Weights of a small transformer language model.
Architecture: rotary positions, biases, tied embeddings.
Each number is 50 + 10 x the weight over the matrix's rms, rounded and kept within 0 to 99. Layers, rows and columns count from 0.

# layer 5 MLP down (transposed), 768x192, rms 0.0636, rows 74-128, columns 128-191
47 64 60 55 47 42 51 40 53 53 38 65 51 55 46 38 68 34 57 46 57 61 50 53 43 55 45 36 60 53 54 72 66 61 45 55 58 40 54 56 57 51 45 64 29 46 51 60 44 64 43 44 35 55 43 42 31 56 64 24 45 47 26 61
62 47 49 52 52 47 58 49 52 63 64 60 40 48 40 48 57 45 45 54 46 42 44 58 62 53 41 63 51 59 46 47 42 43 59 40 48 36 54 48 48 41 56 54 66 60 49 61 50 45 66 37 31 50 54 44 51 44 58 52 58 55 29 65
60 54 65 40 53 35 43 64 59 45 41 62 49 60 36 53 49 63 58 33 65 61 43 28 44 58 45 60 62 63 35 67 56 33 51 54 48 51 55 48 37 52 37 42 53 49 45 50 51 35 43 37 50 36 57 41 42 59 56 44 42 51 61 53
61 27 37 55 71 58 64 52 47 72 68 50 55 56 49 53 58 55 69 41 56 64 53 43 42 57 33 44 28 50 46 45 40 46 55 61 53 44 55 51 59 49 52 41 41 45 51 66 47 58 50 32 57 39 40 60 53 46 43 37 59 58 58 53
42 51 40 55 38 38 50 67 49 28 58 52 45 50 57 57 46 26 60 58 51 63 58 56 50 63 53 40 50 45 45 52 49 40 66 47 41 31 55 56 45 59 47 59 31 45 64 52 55 49 46 50 67 49 30 61 42 52 35 48 54 65 58 45
61 39 72 62 64 47 62 41 45 44 51 43 62 56 48 57 61 68 75 43 50 43 51 57 57 60 52 42 69 49 48 50 41 56 17 44 37 48 52 53 44 48 44 49 56 54 47 66 44 50 46 48 49 52 57 41 53 67 60 55 57 42 40 65
37 42 45 48 27 50 52 43 34 55 47 64 71 36 58 34 41 44 56 47 44 64 49 54 52 48 52 53 51 66 56 47 50 47 38 49 67 56 38 58 38 59 60 48 62 45 52 38 51 35 57 46 53 49 55 60 48 38 57 41 50 46 61 46
60 52 41 44 77 60 58 24 38 48 38 44 63 46 36 61 39 31 42 38 57 57 61 64 44 48 49 45 54 39 32 59 65 58 44 43 35 47 54 70 62 35 42 58 30 67 60 43 33 46 47 56 50 46 50 43 65 50 48 63 61 56 62 56
43 33 36 30 25 51 64 62 68 55 43 35 43 53 39 69 47 38 68 72 51 52 51 50 28 58 59 41 42 41 54 45 38 40 73 59 64 51 39 41 32 63 45 41 51 35 45 48 52 47 45 47 60 64 47 48 30 42 42 49 27 31 30 48
40 60 46 54 34 40 48 61 54 58 46 62 60 50 29 45 81 72 35 37 38 42 48 66 59 53 81 46 47 81 35 54 48 56 67 51 58 29 66 56 57 63 48 53 49 43 75 46 47 81 55 60 53 36 40 57 40 57 44 56 63 66 55 55
57 45 38 49 54 57 55 56 39 68 44 31 54 51 69 52 32 72 36 47 26 31 55 42 65 10 44 37 56 61 48 50 51 36 45 56 58 64 55 50 57 45 63 41 56 43 46 69 59 58 49 50 54 48 52 45 49 54 47 59 54 42 52 48
45 45 47 44 51 59 44 49 39 50 81 47 48 47 49 63 42 52 60 39 56 39 43 51 56 45 40 44 45 42 51 49 73 55 44 49 60 26 41 49 66 91 62 46 55 37 61 50 50 46 37 47 38 58 33 42 54 41 37 53 45 56 53 38
51 54 36 43 60 35 71 50 46 65 47 50 21 38 48 34 43 59 61 47 46 53 58 48 57 54 61 29 58 55 27 53 48 61 40 42 64 53 68 45 29 47 44 61 55 50 37 35 48 48 54 42 32 52 39 37 55 43 49 38 37 46 41 54
44 55 50 49 42 61 53 54 57 45 60 48 49 47 64 51 62 49 37 33 34 58 43 59 67 61 40 58 49 49 39 30 59 38 41 30 64 59 34 44 40 60 33 44 48 61 47 48 55 39 38 44 42 31 46 50 37 40 49 43 54 46 58 58
52 64 80 64 39 49 45 55 60 58 29 40 62 73 47 34 41 62 48 57 50 61 39 57 42 55 50 53 46 51 44 52 42 39 54 36 63 33 57 49 54 67 66 46 62 48 42 56 45 51 52 58 33 51 26 64 41 65 59 64 61 48 62 64
43 53 39 57 58 50 41 62 54 58 39 47 60 49 55 60 60 53 45 31 55 33 52 56 65 41 59 47 43 49 44 52 47 12 39 40 61 55 57 50 48 61 52 38 43 55 43 33 50 43 41 53 52 41 39 49 55 42 50 55 46 61 41 35
50 68 40 21 45 59 48 45 62 60 44 68 53 46 19 48 53 68 53 48 57 46 73 64 57 93 64 54 62 68 50 63 53 32 53 37 52 14 67 64 51 50 63 52 56 41 55 21 57 25 55 60 34 42 43 58 34 54 38 43 60 55 54 49
51 48 54 50 44 43 63 50 50 58 38 63 58 48 51 66 41 60 43 52 43 37 44 44 56 40 60 50 32 60 62 65 42 50 51 30 48 60 34 39 56 53 33 76 46 59 48 44 55 66 60 38 50 37 64 27 48 48 57 60 55 50 57 41
38 42 70 55 46 54 34 41 51 68 57 44 48 58 59 57 58 37 41 40 54 57 41 60 38 62 61 47 55 40 49 52 57 42 46 49 47 59 57 50 47 51 43 41 60 50 62 53 47 48 63 50 55 51 47 30 52 41 36 44 55 37 55 46
44 54 50 61 61 35 59 57 45 60 52 56 45 46 40 61 38 53 61 43 45 57 54 50 46 53 46 55 61 46 45 56 66 49 48 47 56 43 79 29 47 64 50 53 48 55 53 55 45 53 54 47 48 57 36 72 34 45 38 43 42 55 53 38
44 53 59 51 48 46 38 41 54 56 53 51 50 79 36 48 61 41 44 70 54 55 54 42 43 50 61 37 45 60 40 41 61 55 37 43 51 38 43 45 48 51 56 41 70 53 63 62 44 28 38 50 51 56 52 59 54 65 57 47 40 41 61 56
57 59 47 53 54 66 32 57 41 21 50 56 53 30 49 57 47 75 62 44 44 46 59 42 42 55 53 67 48 49 43 55 52 45 66 46 49 39 58 51 58 53 55 66 61 65 51 38 55 44 63 38 59 32 58 49 26 34 52 38 55 53 61 38
53 47 44 42 42 54 50 35 60 67 42 41 43 67 38 37 63 58 29 44 58 34 54 55 61 45 49 49 60 43 45 61 38 63 48 72 63 56 49 41 71 61 40 54 40 47 45 35 48 51 61 60 56 67 54 48 43 58 52 62 46 48 52 43
52 46 61 57 42 38 44 52 39 55 43 50 49 54 65 31 50 49 50 30 36 40 54 59 49 71 45 45 54 51 43 74 50 51 40 58 65 54 53 42 42 48 53 54 30 50 47 47 50 61 51 32 44 50 47 40 38 64 52 44 43 48 47 39
55 50 44 46 60 49 66 46 45 40 39 47 33 48 46 44 60 50 44 48 51 35 36 48 61 48 46 48 24 45 49 52 44 30 40 48 41 44 35 36 46 48 55 42 52 77 52 45 37 42 59 42 57 32 50 60 58 61 63 44 74 52 52 50
45 54 44 46 43 62 76 67 53 44 55 53 40 33 29 56 42 52 39 52 59 53 54 50 49 62 38 56 34 45 49 43 37 48 50 56 41 48 36 57 59 66 52 43 47 43 38 49 47 47 66 39 52 51 40 45 49 51 56 43 55 51 58 56
44 52 53 46 53 57 48 51 51 50 52 46 50 53 49 42 62 49 53 44 73 51 46 47 55 72 30 36 39 53 43 67 41 48 63 60 63 75 37 40 53 48 26 44 47 37 46 54 67 33 65 48 49 67 45 67 57 25 47 39 39 52 49 52
32 51 43 38 59 32 63 54 50 49 41 41 45 43 46 48 47 35 39 44 52 38 59 48 45 35 55 45 50 55 48 39 54 47 59 30 38 53 57 40 54 60 44 51 47 45 29 45 42 45 33 38 62 55 62 61 69 52 51 47 49 47 64 79
63 45 52 50 61 59 59 71 54 52 44 50 63 61 60 55 52 44 56 52 44 33 64 61 49 73 37 50 47 74 38 41 41 54 57 49 55 52 52 56 55 67 55 61 50 53 57 40 39 39 73 42 44 46 58 46 53 80 57 45 46 33 46 51
37 43 55 35 48 35 39 41 54 59 67 61 58 66 59 50 42 46 45 46 51 50 51 35 52 50 64 34 43 48 33 62 55 41 51 58 62 62 37 52 54 29 48 56 51 59 62 41 60 60 47 44 63 62 64 69 66 29 51 57 46 40 43 51
50 28 64 43 51 35 47 42 50 56 52 68 63 38 51 56 44 59 32 36 39 58 29 28 50 62 59 37 50 54 50 42 56 47 55 43 32 53 27 49 60 42 36 60 46 63 32 58 37 44 50 34 61 44 42 67 59 53 55 61 47 54 47 46
46 41 48 54 64 53 46 38 58 30 43 58 59 52 44 40 56 40 51 40 62 48 66 43 57 48 34 62 55 51 58 64 47 29 35 61 59 40 48 47 37 59 49 40 57 46 44 45 49 49 62 45 55 50 65 54 56 49 53 61 43 71 55 55
52 28 55 54 54 61 78 40 59 47 38 61 50 48 52 42 38 40 52 40 46 49 42 42 61 33 50 47 39 32 64 53 46 45 46 49 32 64 41 49 54 51 64 42 55 53 34 45 53 57 45 64 61 39 42 50 43 54 45 55 57 56 53 38
51 59 63 57 61 53 63 36 67 44 55 44 73 61 62 42 55 35 49 53 54 59 48 51 49 43 65 55 44 48 64 68 52 53 50 32 39 39 53 51 46 61 59 35 34 60 46 40 66 56 72 45 64 38 58 45 37 47 48 50 36 48 62 50
34 30 48 56 44 71 64 34 56 61 42 40 60 42 53 52 68 65 52 62 63 44 56 50 46 62 40 40 53 40 41 55 50 60 45 60 57 39 45 31 53 51 52 51 57 56 51 41 40 61 51 52 55 37 59 22 56 60 63 54 53 50 42 62
45 63 56 58 32 36 47 49 46 39 60 52 49 57 34 43 47 46 62 55 38 40 38 55 71 48 64 66 47 31 56 48 49 53 35 56 42 45 57 40 57 45 54 65 26 57 36 34 45 46 56 47 47 45 67 73 67 41 50 52 24 54 51 47
56 58 44 61 28 48 37 43 49 41 64 46 76 44 45 39 67 39 48 47 52 52 45 52 54 55 47 52 44 49 38 51 63 33 52 54 52 66 50 52 47 56 52 50 54 38 56 52 41 30 57 47 58 39 53 51 48 48 52 62 42 51 44 53
58 50 53 47 61 66 58 39 58 50 34 54 43 59 54 56 43 37 53 44 56 53 43 59 53 48 68 55 48 54 40 59 58 45 39 66 56 52 41 56 57 60 58 46 57 52 53 47 51 39 58 60 59 36 48 71 49 40 50 67 66 44 43 40
47 30 63 51 44 40 49 59 54 55 44 49 65 58 53 48 50 49 40 64 61 50 34 53 60 51 43 53 41 54 40 54 65 54 65 83 51 49 29 56 55 58 51 42 45 70 65 35 65 55 54 61 60 51 56 56 64 52 70 42 48 60 61 31
60 59 49 66 37 55 36 57 48 57 47 55 39 52 56 57 51 56 72 58 59 48 54 59 46 51 47 29 45 58 42 48 43 56 46 57 25 58 35 57 40 56 48 59 47 40 61 51 51 31 48 40 43 62 53 38 42 40 61 41 39 49 59 56
70 62 54 52 66 55 53 49 53 49 60 49 57 57 50 48 52 37 36 56 48 53 60 43 50 42 62 54 49 52 43 63 37 34 48 62 53 43 59 56 60 44 48 54 58 74 48 47 57 48 51 50 48 34 46 59 51 62 58 39 60 46 44 61
47 55 41 52 57 53 45 27 58 61 47 61 50 57 52 37 54 39 50 39 45 41 55 54 66 24 32 52 56 58 41 46 55 45 66 53 61 43 44 44 41 56 43 52 42 55 46 42 54 37 43 56 57 43 56 46 28 60 50 46 39 48 39 37
59 53 39 56 37 54 37 56 64 45 45 43 45 49 46 44 55 61 37 31 56 48 43 46 53 59 43 42 68 59 36 52 59 45 54 59 50 35 43 43 45 56 61 42 61 43 49 41 55 73 58 46 49 57 46 37 48 61 56 54 71 33 52 55
45 63 51 58 63 50 36 62 50 55 79 69 50 56 55 72 58 52 48 52 58 46 41 51 57 55 53 48 58 38 65 46 49 67 57 53 47 41 45 52 60 39 39 36 53 46 54 54 49 74 55 62 41 53 58 76 34 68 38 52 40 32 57 44
58 42 62 68 54 25 59 44 75 48 48 59 31 48 49 47 45 56 43 54 46 58 65 34 54 50 59 61 55 38 38 52 59 45 45 49 42 46 35 39 47 55 49 49 48 53 48 53 56 44 34 50 67 37 57 45 43 50 65 42 47 48 47 48
34 49 62 56 35 45 44 57 61 58 65 43 38 66 68 48 56 58 40 63 34 50 43 35 32 48 33 45 34 30 52 33 47 64 51 63 46 59 49 50 61 70 51 50 61 40 64 48 58 61 54 52 69 41 42 62 58 23 49 53 45 78 50 49
51 36 30 56 48 51 54 55 55 57 36 59 38 43 39 45 41 51 47 60 51 47 44 55 46 47 61 60 48 47 41 51 58 42 59 43 54 35 46 47 44 52 37 51 56 64 64 44 35 41 52 47 57 41 59 60 50 38 61 51 44 52 42 28
47 56 43 51 61 48 50 43 74 45 45 47 36 63 52 51 32 60 52 54 50 45 60 44 64 51 46 65 50 48 45 51 62 33 42 60 70 66 55 36 55 55 47 66 54 54 67 47 41 44 46 71 50 48 72 59 41 42 54 52 48 37 63 47
50 49 54 53 46 48 41 55 47 50 43 46 49 58 57 51 76 41 55 48 52 64 49 32 45 37 44 37 62 36 59 41 59 59 54 55 54 41 44 40 45 43 50 45 47 39 51 37 31 46 51 41 49 52 33 37 38 64 50 35 53 40 31 41
32 31 16 40 35 80 52 30 36 51 59 57 32 64 52 35 20 43 34 47 63 42 28 55 38 41 54 55 42 40 47 64 69 29 49 69 63 47 42 85 46 35 43 30 47 51 45 69 29 56 50 43 40 48 38 78 35 49 39 72 66 48 38 76
49 46 66 47 52 55 49 28 38 35 48 44 53 47 41 44 60 60 48 37 61 31 50 63 38 52 36 55 63 67 74 23 39 64 35 46 47 33 68 48 34 59 53 53 40 57 54 50 53 63 69 39 52 45 58 41 67 38 45 60 65 44 46 39
59 54 35 65 44 41 53 48 40 43 49 50 44 43 37 55 50 62 56 50 50 48 50 56 49 53 45 55 57 60 40 60 49 57 43 29 45 54 60 61 50 51 29 46 45 63 40 32 42 52 51 44 43 29 66 50 47 49 66 29 62 56 54 56
55 38 52 53 44 32 48 38 39 49 48 57 52 36 31 46 38 49 54 53 63 48 62 54 39 48 50 54 45 53 43 57 53 69 50 65 49 45 41 54 41 42 34 43 48 47 61 55 36 35 58 41 49 50 43 71 47 32 57 62 35 38 51 57
58 46 49 25 66 53 52 70 26 35 53 45 45 61 60 39 34 52 55 51 36 51 51 41 36 57 35 44 52 43 52 49 57 30 58 70 57 41 51 54 49 28 55 51 54 34 61 26 40 31 56 22 61 56 47 43 40 52 50 45 53 40 56 52
40 58 40 43 57 64 65 52 46 35 68 54 60 41 45 43 38 54 54 46 50 62 49 57 37 34 52 29 50 46 68 44 44 41 54 50 39 42 53 44 46 41 28 60 54 48 38 45 62 45 41 54 38 50 61 57 50 53 42 34 50 56 32 57
# layer 5 MLP up, 768x192, rms 0.0721, rows 75-128, columns 128-191
49 69 62 56 42 56 37 35 62 45 50 38 46 57 65 46 51 56 61 46 46 43 39 58 48 43 34 51 45 33 48 58 41 52 46 41 37 51 72 55 45 53 42 59 48 41 44 49 45 48 48 70 53 45 58 48 67 51 47 73 59 53 52 52
43 63 31 62 38 67 48 51 60 59 47 39 57 33 51 53 57 49 48 59 39 44 64 62 30 57 44 44 36 41 61 39 44 62 48 40 41 52 50 53 67 39 65 44 56 54 40 57 54 65 39 66 48 53 40 47 56 40 55 61 50 36 40 61
49 46 52 44 68 42 47 75 63 43 61 48 42 35 49 59 46 61 38 51 58 31 50 54 45 49 63 42 54 29 44 55 53 59 52 36 51 59 39 43 53 50 58 41 45 43 46 36 55 52 49 53 51 46 69 53 51 60 46 63 63 53 59 39
54 50 53 45 57 50 51 35 52 61 34 50 48 50 62 48 53 69 27 45 44 32 40 42 64 35 43 46 44 41 45 46 44 54 29 57 60 66 44 33 38 32 45 54 61 49 38 51 44 49 56 41 43 56 54 38 49 41 58 57 59 41 50 51
51 51 55 47 64 49 49 46 52 52 36 59 59 53 40 47 49 52 34 36 44 28 56 53 51 33 50 61 36 60 53 30 40 28 57 45 51 45 50 49 48 65 68 33 59 56 36 49 51 52 53 54 39 61 62 52 48 39 51 63 43 66 61 54
51 63 59 57 64 49 44 56 67 45 61 52 38 27 62 46 58 63 58 44 51 39 58 38 58 34 44 45 53 69 52 51 34 53 40 52 43 55 59 50 48 58 50 60 48 39 48 52 45 55 62 51 43 49 64 55 53 54 39 54 57 52 42 63
53 51 22 63 44 42 53 82 68 68 42 52 33 58 55 39 34 50 49 45 37 46 63 41 45 73 29 78 50 47 45 52 42 50 44 62 46 36 39 40 34 37 62 64 57 45 50 66 52 55 49 41 53 46 59 40 54 45 54 55 54 59 47 56
65 54 58 52 60 43 43 63 40 39 37 43 41 39 76 46 49 59 46 35 35 57 52 35 59 63 54 46 40 48 58 54 50 46 32 45 37 51 58 47 53 29 35 67 48 51 72 47 44 40 27 46 53 50 47 39 51 56 48 50 47 73 47 47
51 46 36 60 35 86 41 47 34 64 47 48 54 46 51 32 49 68 45 66 45 41 44 53 45 37 54 44 44 59 51 30 45 55 52 50 46 33 42 38 37 66 65 40 70 57 47 58 34 71 45 70 57 59 30 33 44 61 39 66 59 39 36 58
44 58 59 45 52 48 53 50 45 40 54 60 40 39 34 63 44 42 52 46 49 49 49 43 51 55 59 59 54 49 43 55 48 38 40 70 49 21 39 52 44 53 40 61 44 66 79 59 48 63 61 39 40 38 53 51 38 64 47 42 57 41 51 62
29 53 50 36 70 74 63 43 56 47 66 45 53 50 42 68 51 63 67 39 62 35 50 41 57 47 40 60 49 57 54 38 51 61 58 45 53 43 32 55 32 62 52 33 53 41 42 41 77 48 39 59 35 57 54 55 55 42 44 62 66 49 63 42
48 45 54 59 61 68 39 61 47 47 42 30 67 40 37 53 36 38 49 44 47 48 32 51 42 56 38 69 50 40 68 45 45 34 50 48 43 36 51 51 42 49 60 40 51 39 53 47 54 64 50 50 52 48 54 64 48 45 63 44 54 63 57 42
59 43 56 31 56 66 36 66 52 59 61 49 52 58 42 52 52 72 58 44 66 55 54 36 38 56 47 47 60 42 47 71 53 44 49 45 43 72 61 52 41 63 49 59 50 52 45 39 57 58 54 43 48 67 22 45 49 62 38 59 52 56 61 45
43 44 44 41 53 65 57 49 32 64 52 56 49 52 49 48 31 56 38 48 54 48 37 70 52 50 47 38 43 47 52 52 53 54 39 55 41 53 53 44 49 37 34 59 35 47 69 40 47 49 41 60 76 55 55 37 57 44 54 41 57 56 49 59
57 71 51 40 59 58 52 50 49 39 64 53 60 41 48 52 52 63 40 69 39 37 49 51 46 45 52 41 32 62 39 37 37 71 52 30 38 40 47 54 50 40 70 54 51 34 55 46 52 37 49 58 44 65 61 37 57 62 47 53 61 52 61 43
65 46 25 50 65 44 38 58 56 68 35 56 47 53 58 53 33 57 37 41 62 35 56 51 34 49 49 41 50 43 71 69 56 60 46 36 43 50 58 55 62 78 48 52 45 53 68 43 45 56 55 68 63 47 50 33 29 49 40 43 70 61 17 30
49 43 38 42 45 44 31 61 63 54 38 50 52 27 55 40 52 43 51 47 62 54 71 52 60 56 46 56 69 60 41 55 53 55 51 47 50 39 50 53 50 52 57 42 62 45 58 47 49 50 51 50 38 70 44 57 49 52 33 39 57 48 41 55
46 65 45 61 43 45 48 40 46 58 51 49 68 38 63 30 37 57 54 50 36 46 46 42 53 40 57 31 49 59 62 69 33 55 55 45 56 13 47 31 56 36 67 62 44 36 45 59 53 49 43 54 28 56 49 65 39 49 49 52 45 62 34 62
52 66 34 30 46 45 52 50 57 46 50 68 43 49 54 55 51 39 54 56 45 52 38 59 41 53 58 66 47 57 62 40 40 65 53 41 36 56 61 56 45 49 59 72 55 45 66 50 53 39 55 56 46 45 46 44 47 61 55 35 66 36 53 65
53 57 52 51 65 43 52 62 48 52 54 51 45 35 74 72 42 58 71 40 44 43 32 43 42 50 55 28 46 55 64 54 53 58 51 55 39 59 31 44 68 45 51 53 47 48 41 51 48 51 54 51 51 39 71 67 70 42 33 35 58 49 47 59
45 45 49 56 41 49 53 49 50 54 45 47 50 57 53 44 41 67 47 56 40 52 38 61 41 44 47 52 42 33 35 47 52 51 37 46 71 47 45 49 49 56 61 47 52 42 44 47 58 73 57 39 36 42 53 45 46 41 74 58 53 42 43 35
56 45 43 45 53 52 60 58 39 39 47 68 49 48 59 62 44 50 64 82 38 49 52 40 37 38 55 57 38 44 41 52 53 36 55 43 51 41 44 42 26 59 55 41 48 47 63 65 60 32 57 58 53 50 39 52 41 53 42 51 45 43 48 57
30 56 42 58 55 49 53 37 57 44 50 37 63 41 45 64 63 69 40 48 56 42 34 45 43 38 55 35 57 45 43 42 59 58 36 45 37 52 63 30 59 47 54 58 60 38 38 58 63 58 49 46 61 39 42 56 62 50 64 52 65 34 39 55
57 47 58 72 42 42 47 54 60 51 48 46 51 42 61 55 58 47 28 42 49 47 62 61 47 54 46 37 47 61 65 67 55 67 55 34 49 66 58 57 48 67 57 46 61 35 57 62 73 46 42 55 53 75 49 50 33 39 39 43 53 48 53 36
54 48 32 25 47 67 48 49 49 40 49 50 56 51 61 46 52 53 64 50 63 63 54 45 49 45 48 45 61 55 48 51 43 48 51 49 59 44 41 33 50 46 49 46 45 72 44 46 55 54 61 68 42 57 42 50 14 40 45 69 53 71 65 65
69 50 46 66 45 48 51 59 71 56 44 62 46 59 47 59 31 47 46 49 61 55 68 62 59 35 52 55 56 38 52 43 67 22 38 56 41 47 53 71 48 49 66 66 62 59 59 54 26 42 50 62 38 45 59 44 33 51 68 40 65 40 49 41
46 46 47 27 50 54 58 44 52 32 42 39 58 51 61 46 48 62 49 56 25 43 55 55 47 54 33 60 54 42 50 41 51 35 49 63 56 55 49 50 43 48 44 71 51 41 58 40 56 59 56 45 34 39 54 59 40 52 57 69 51 57 45 52
49 71 54 54 50 46 53 39 66 40 53 52 52 59 56 44 55 39 29 49 40 39 55 41 60 43 62 44 58 44 52 43 41 65 44 30 55 58 42 52 66 58 41 33 60 56 48 55 46 66 61 37 37 62 51 57 46 42 54 38 43 63 65 35
34 71 47 24 50 65 63 62 50 65 63 58 53 50 47 69 46 39 54 56 32 39 30 45 37 36 38 39 46 55 60 38 49 39 36 68 56 56 44 33 45 49 69 46 53 44 50 39 49 71 58 44 53 47 44 43 49 57 51 53 51 47 55 53
43 55 40 71 51 63 52 49 51 54 50 43 60 63 51 52 37 34 51 36 49 49 43 55 48 53 37 42 49 58 45 33 56 41 48 45 54 44 52 52 48 53 66 50 65 61 58 56 29 52 45 63 33 61 43 48 47 51 50 57 46 46 43 65
45 53 46 46 58 59 52 59 42 67 52 58 56 42 50 61 56 46 46 65 36 39 28 51 43 50 56 43 26 49 47 38 58 48 54 54 38 65 37 34 61 47 46 42 37 48 50 65 65 65 40 64 52 58 33 37 51 57 49 44 45 54 51 49
40 61 46 43 29 62 59 40 38 40 41 68 68 49 57 62 51 44 54 46 48 27 27 49 59 45 39 58 49 46 56 53 42 61 48 52 43 52 46 46 62 57 53 66 51 54 52 51 37 55 43 71 53 73 63 57 46 68 59 53 55 41 53 54
62 36 22 41 32 47 51 44 41 60 35 68 16 40 68 73 43 54 56 42 59 52 63 45 58 43 52 57 44 47 50 53 43 50 49 59 59 63 38 54 33 50 49 54 62 48 61 59 47 47 45 34 63 30 62 57 52 48 53 58 72 50 30 56
64 73 51 43 49 61 44 59 48 38 51 73 48 63 57 69 42 54 37 56 55 53 44 48 49 54 60 35 35 56 55 56 45 47 55 44 46 35 54 67 63 55 64 61 53 50 64 58 60 36 36 53 39 58 38 55 49 31 46 48 51 52 38 54
46 47 60 19 54 61 43 43 51 47 54 56 37 51 68 72 40 47 46 56 60 65 49 56 59 28 55 54 50 48 37 42 57 44 49 64 44 62 58 57 52 53 58 50 60 50 32 49 57 54 37 69 51 63 74 44 47 43 32 48 43 44 56 56
63 53 51 56 57 47 52 47 46 58 48 50 42 50 50 57 40 52 47 51 41 58 36 48 62 46 53 27 39 58 41 35 55 39 57 44 57 54 52 38 55 54 44 58 46 48 51 50 41 70 50 67 57 42 42 47 56 50 49 39 44 53 61 55
48 51 48 49 41 35 52 55 51 51 58 46 68 40 41 35 55 39 36 57 41 42 44 56 65 48 36 44 55 62 52 38 51 54 52 50 43 43 57 43 52 50 49 46 32 49 38 56 57 36 50 59 53 63 57 28 54 63 58 46 56 56 50 54
55 56 57 59 49 67 50 55 38 59 55 34 46 63 48 35 54 48 50 32 47 47 60 37 44 41 63 45 51 62 58 44 54 57 57 60 43 37 50 45 65 58 41 50 50 52 63 53 47 45 38 67 61 53 33 35 48 34 46 47 50 43 42 55
32 46 47 54 50 49 42 64 69 48 50 45 52 58 42 57 47 45 57 47 28 38 33 41 46 43 41 36 52 53 57 61 57 64 40 43 58 61 49 35 56 43 76 56 47 56 29 51 47 69 39 51 62 60 44 56 60 64 25 69 58 69 38 37
43 66 52 43 77 53 45 57 40 40 51 48 27 59 51 46 51 47 64 46 70 47 58 47 60 54 63 44 51 34 51 48 37 47 52 47 54 48 53 57 40 53 54 61 36 59 49 45 46 41 44 59 50 49 44 50 42 52 31 39 43 37 79 49
54 46 58 43 34 65 59 65 49 46 47 57 52 53 63 50 32 50 53 44 57 55 51 40 41 52 51 50 52 31 50 50 57 49 59 49 64 57 48 38 58 47 46 38 36 66 56 47 50 54 52 41 40 61 59 55 58 53 55 48 67 30 38 50
44 65 61 50 62 55 48 53 54 51 51 40 71 39 56 42 53 62 69 59 47 34 41 56 51 25 72 52 35 52 63 47 46 57 57 36 42 70 44 33 56 33 63 40 55 61 48 44 45 50 35 48 51 58 45 44 46 53 50 46 43 58 46 60
30 81 46 51 62 57 40 38 41 41 40 53 49 48 50 76 33 67 58 45 50 59 30 53 50 49 60 38 64 49 64 34 50 48 47 35 60 46 56 51 71 47 78 65 55 49 55 49 30 59 48 50 35 59 60 48 46 57 41 56 53 36 53 60
39 64 48 37 45 79 52 54 44 54 50 48 74 23 53 47 49 57 59 51 64 36 35 58 32 45 35 36 52 57 74 61 37 70 53 39 58 54 43 67 67 47 57 45 56 56 44 56 49 47 59 56 45 79 47 56 42 53 60 71 63 57 53 53
51 53 38 46 37 58 14 74 33 49 48 43 43 49 46 36 43 52 37 58 42 51 43 35 72 37 74 62 50 51 44 39 38 53 48 47 36 52 29 64 47 59 52 48 30 40 36 46 53 48 36 54 40 51 35 49 55 40 46 35 62 49 37 63
37 48 63 47 45 53 27 47 53 48 53 37 48 47 46 45 31 62 62 53 49 48 44 34 43 53 41 59 47 54 57 35 43 53 44 28 57 55 48 56 42 50 53 51 53 59 46 61 51 45 60 71 40 77 56 46 52 64 42 68 51 60 52 37
44 49 41 27 49 59 49 45 52 54 65 52 54 59 67 60 42 67 64 64 45 39 43 48 62 48 63 38 37 48 57 45 36 45 45 50 54 45 37 51 52 59 57 38 47 45 56 46 68 37 60 52 66 42 48 28 55 52 52 45 70 63 46 41
25 55 43 62 39 55 54 33 47 45 32 41 60 63 35 48 45 51 59 45 39 47 35 38 42 43 48 38 47 55 63 65 51 55 57 45 60 54 53 62 52 50 75 28 63 54 51 50 56 49 41 53 28 65 49 40 45 53 47 72 70 25 49 52
26 41 18 46 36 60 62 43 44 46 59 61 42 57 44 31 33 58 28 52 65 37 42 47 33 42 59 60 42 27 47 43 47 26 47 63 46 54 36 59 57 38 53 45 52 52 33 74 43 59 48 55 48 62 55 64 31 51 37 47 74 86 44 64
34 61 52 39 48 52 36 38 56 56 55 66 42 35 65 69 50 49 58 52 40 61 40 53 58 56 45 38 48 56 65 54 46 28 59 35 66 52 54 37 52 42 45 54 59 59 67 46 62 39 49 75 35 54 40 42 50 43 51 38 53 60 32 46
54 47 41 54 44 75 61 51 36 49 36 51 45 44 64 40 44 67 46 52 43 51 18 64 44 79 47 22 45 64 29 34 31 67 51 60 61 27 69 54 49 47 50 49 40 57 62 60 64 50 36 69 55 43 50 56 54 37 44 43 52 58 68 58
62 68 54 22 42 57 38 62 44 49 60 54 61 34 73 38 57 54 37 31 65 54 46 56 56 56 54 48 55 55 44 42 42 52 50 48 32 51 58 47 58 44 43 49 58 49 60 48 58 44 31 41 64 60 44 53 23 64 35 33 42 42 48 73
51 51 42 36 44 46 47 69 61 50 35 50 63 54 53 47 35 55 30 67 30 56 51 54 52 63 49 45 45 52 59 71 46 44 36 65 62 40 28 61 47 47 51 54 61 33 69 48 86 60 55 53 63 35 42 44 27 50 59 41 41 51 33 52
54 59 54 63 52 38 43 56 44 56 35 53 58 54 45 61 65 61 59 61 42 40 51 42 41 49 66 51 40 52 58 55 53 30 46 53 53 62 52 52 46 57 72 42 33 59 58 34 48 47 49 60 48 56 42 42 55 38 51 48 54 59 55 44